Weights of a small GPT-style language model, trained from scratch on English Wikipedia.
Size: 9 layers, width 64, 1 head of 64, MLP 192 tanh GELU, 0.474M parameters.
Architecture: LayerNorm before each block, biases, tied embeddings.
Each number is 128 + 24 x the weight over its row's rms, rounded and kept within 0 to 255. Layers, rows and columns count from 0. Numbers have three digits each. The size before them is the row's rms in percent of the matrix's.

# layer 3 MLP down, 64x192, rms 0.122, rows 0-42, columns 128-191
094:139094102132151089159107139143101158123158146157134122110132153123161139175189101117121119158138155120146145146128140110118114074119115129141152118115108135145152116128141106149099091140129117
104:123118152117110130128128162148153142153128169137090138128155117152140085139111087125136124100077079155125109119138072114170143127169151124147076133082138114112108098128143114106097088127100160
087:142087142171100153117114134103100134154133098202133156148143149101139137153141114133185119088166122138115150119143104103158135116092098120143123151141139143113136130108143119147159123125157122
104:125127129165170142120143130160124146164167159158136151144148147113123133135121138153094112120131083096123158144146115116159125118157078198107142168110114111135156123116139127112162092116145141
105:114171107082124155135102147148120132140138126141124115074122082137111121124072128139114142121105083110102160117129110111143122113098131131092075143078117129107175123133132135092121129123115083
093:162149078126108126153133138104122125100109121074161127157135120154130135095158079144096136126137078096168138106095103152125124113125147110099148117132121207115111136120125111144147108157122110
116:126153161149152131083118152132086128132125128072148113102124141155134123104154138107140133138125097161138139152136140096130161094125142131149151157111112157127101116137120128153122157100106103
112:093146174140147117124152079121152148182131096142156125131138178118166085143114155118148124134125148140127108127116133173145139097086130126147116151139097117133124106129132162106105134122140136
100:110104113077151116174114156112140153113176059142085156094138143080090151089164122170091116101157156081114133152124137119129138112137129169116131146113153145130168127124129142123122113120118099
116:091110174113081107098120139104133123157122202115116157125153125123085155150114157123131168139146156146101102126145120104124100137131143144100165094125132128119137123133122120144175165128095135
085:127125129156105101166138156120143120101129116134130109149137148109087158150129136117116106122133146122163132130166119146165127095138140144114151148126119124122119155089168140152176125094161131
094:133153135065143099143133144100048124162142169154111164138113170118079117125110122125151133107121115116123115147077131130129082125157108132140095150130140164153135110137141108165103091161157151
103:129146141109149142130115162135114124111118094154109124162136128168156110128093138143096133142077157096183164114177102138142153121166101121137120148134128117160136185132120126116089148171118147
091:115108098145146109159092170050093170104131088128127106152124114154146131096150101128153129154173140167144080143118078146146126126086122125141133125143130135100096124085125127142135131140124114
091:119137148167097139113155126156113122100142102112133127158157164070146185083143141174136106103161109147147142095108145160181183097086136139146131134138139125113085101139131143173132142109124145
099:129112066122129108116140109162146103107101129149124112103126093132120113098129147123143133112101130121095132112119181122133148144095100119160105067135136137090145143130127195143128126135131139
100:132133152095148166168164106114137133093133171140157128089105127097138145134133128106094157161111124098081103134110165087140125092136122131099093099121140085158155121107121157126111121162123128
111:139140167153165145131150137160118167118129117118134120180126139092127105119130104121109129157111127140157163155119117130153095109095146066135151147125138123142098137134119112160123118115127180
111:111091126130103102183181119140115068137116123154113098153152134140141119117134165122150106115093143156124100133136107128103142148170155140128146137120092091115155136118149163134115119098148120
094:083101134093110113146144118137115112107097139127145104142096143180138137150111138121085136105098080102099155163091136142111111065110072174156100126147131146122106112147133124165140129171130143
107:145120141117160103140132134120082112119136092151124126112151145156122135083158149123110147113159105094125137122160088130124087136166149126160115124121125106090113095119127117119128153109134117
086:069135097138136118147117125120136127157131137053111109158107103155124113114115151102129148152134062071155115128087173152105115139133102146083149118101152122118145144132123119094100126108120137
118:166129168125144172136137114131094089154136131111119151139147111148087147133136081106175118113184106133121151112102106159110167162140108136114163124160084122131106101127119105181086129144104132
087:147196131124117162126103149085138141171101090121124132118127134168116145130123111181137155134122108174085134082100117123130164160111150142079122106158107140131118091107153144080144140118115093
101:157116133098112116094165119106091109120123111125135127116150140154148125202204115167127145152108084152146138121136165137146092138135105144135098126152126124152130153101118129107141161082114118
101:176143140099155140079157102107115154137136132133115142127190120087122122149160133090146132111143163133138142118130113167149119166142158104150101143109147165161162148109129146167176116136137186
096:161149127148148103112104105167167113078084119089205131159125106137138114121147130153125137183122127121125123127123159149107122120104121107162122135132107124099122108109156083118161116109145109
115:122108154099088130167115082129174150123112151162114116076108160065103125133161154104083113169128143132156128140161150123125159126125165131152112095131142169159126170134127163131115181175126130
086:114093088128121132130127103127105146140125118155136097101124127138145137124119135158091120139115164154128091138145139079144158112121166145095134125168107056091143146150108167104153113096122084
090:097128116139142089053079122147187103129163149111186127123111162100127129126125095124138137124130137107133174130120193123086113112159134125156116120121124105130086179085129086150100125156114154
098:117159107140143129159121125125107134129114160153121130127090125186083164128101104102170122095128065137093138148132126118149108157136150141115128101120129133083106114132124123102120159131160116
109:110108136138184147087131147125170148102148128134098088107135147155124140141111165151161129118175132139079068132151149138141152136127138162118117109131160121149124154131136177142114126138174140
109:110120164112124171202123118178121091123079121147151126123140164138126118104143096101142157104147144155137072104156114113139128122125154129100154083115141137073150133131122130079134145118095120
106:130127173103103118133123150121142127091145114118074174125066154129163121149114154085112153126107179130077107140156110130121115107124120131092120144131131097115125157119133138095076106108136053
095:093104156121138141178104118140125162152148189141118156100138134102152144139134141158112139156146148161105080095121146106118118105101122125145136111132123079124135111128128098106094094139137080
120:146116116141129150126125129121108099114129108174147157112131140092131144122138116071101133075140152080119112133112136142138097138119068124121123113112171142166145112131116161158141109152106139
095:122105117125153108114114108126095137148100163120101171102102086100082132108108121124105141145150114180133136119149147141119158145109147066163098057131141079166104121168107122134192140166139112
119:111112130108110087130120127113143138105125086096111083120061104165108113091099166156139149120125132138098134113101138112092122149115076125126133095128169156101170114122139109093130161161157099
095:111165131182173168103120142113149155140098105085122168116144091123111133111101110127121093158164150139126165154145102134126133148112137083113139137137107123119081125156112097120126136127120129
100:158137165115075129049133115141139116124132125117168103155121137107115116132159134119120121140132163138151103134144094127130156120126128127112139140175125115137130079143126122060094139089149164
103:103093126160114120109123127144133124101132144132154133145106100102141110087130121151168159124147135077185145134136150187118113129119128107123133125137156171146085115149123116129152145107133133
088:151198081136154134145164122169144122118118095112168131157125093134126111121109118142094118130101116123186173123149122136129123187132114144154140164130102094136103114105163118127164116124116169
098:127144137159128132141113120108146081052129135111164124147125139143122157178122094152119152166159178157124097124092049134130125103148126125132101154117136136142168151118141102120124092105128108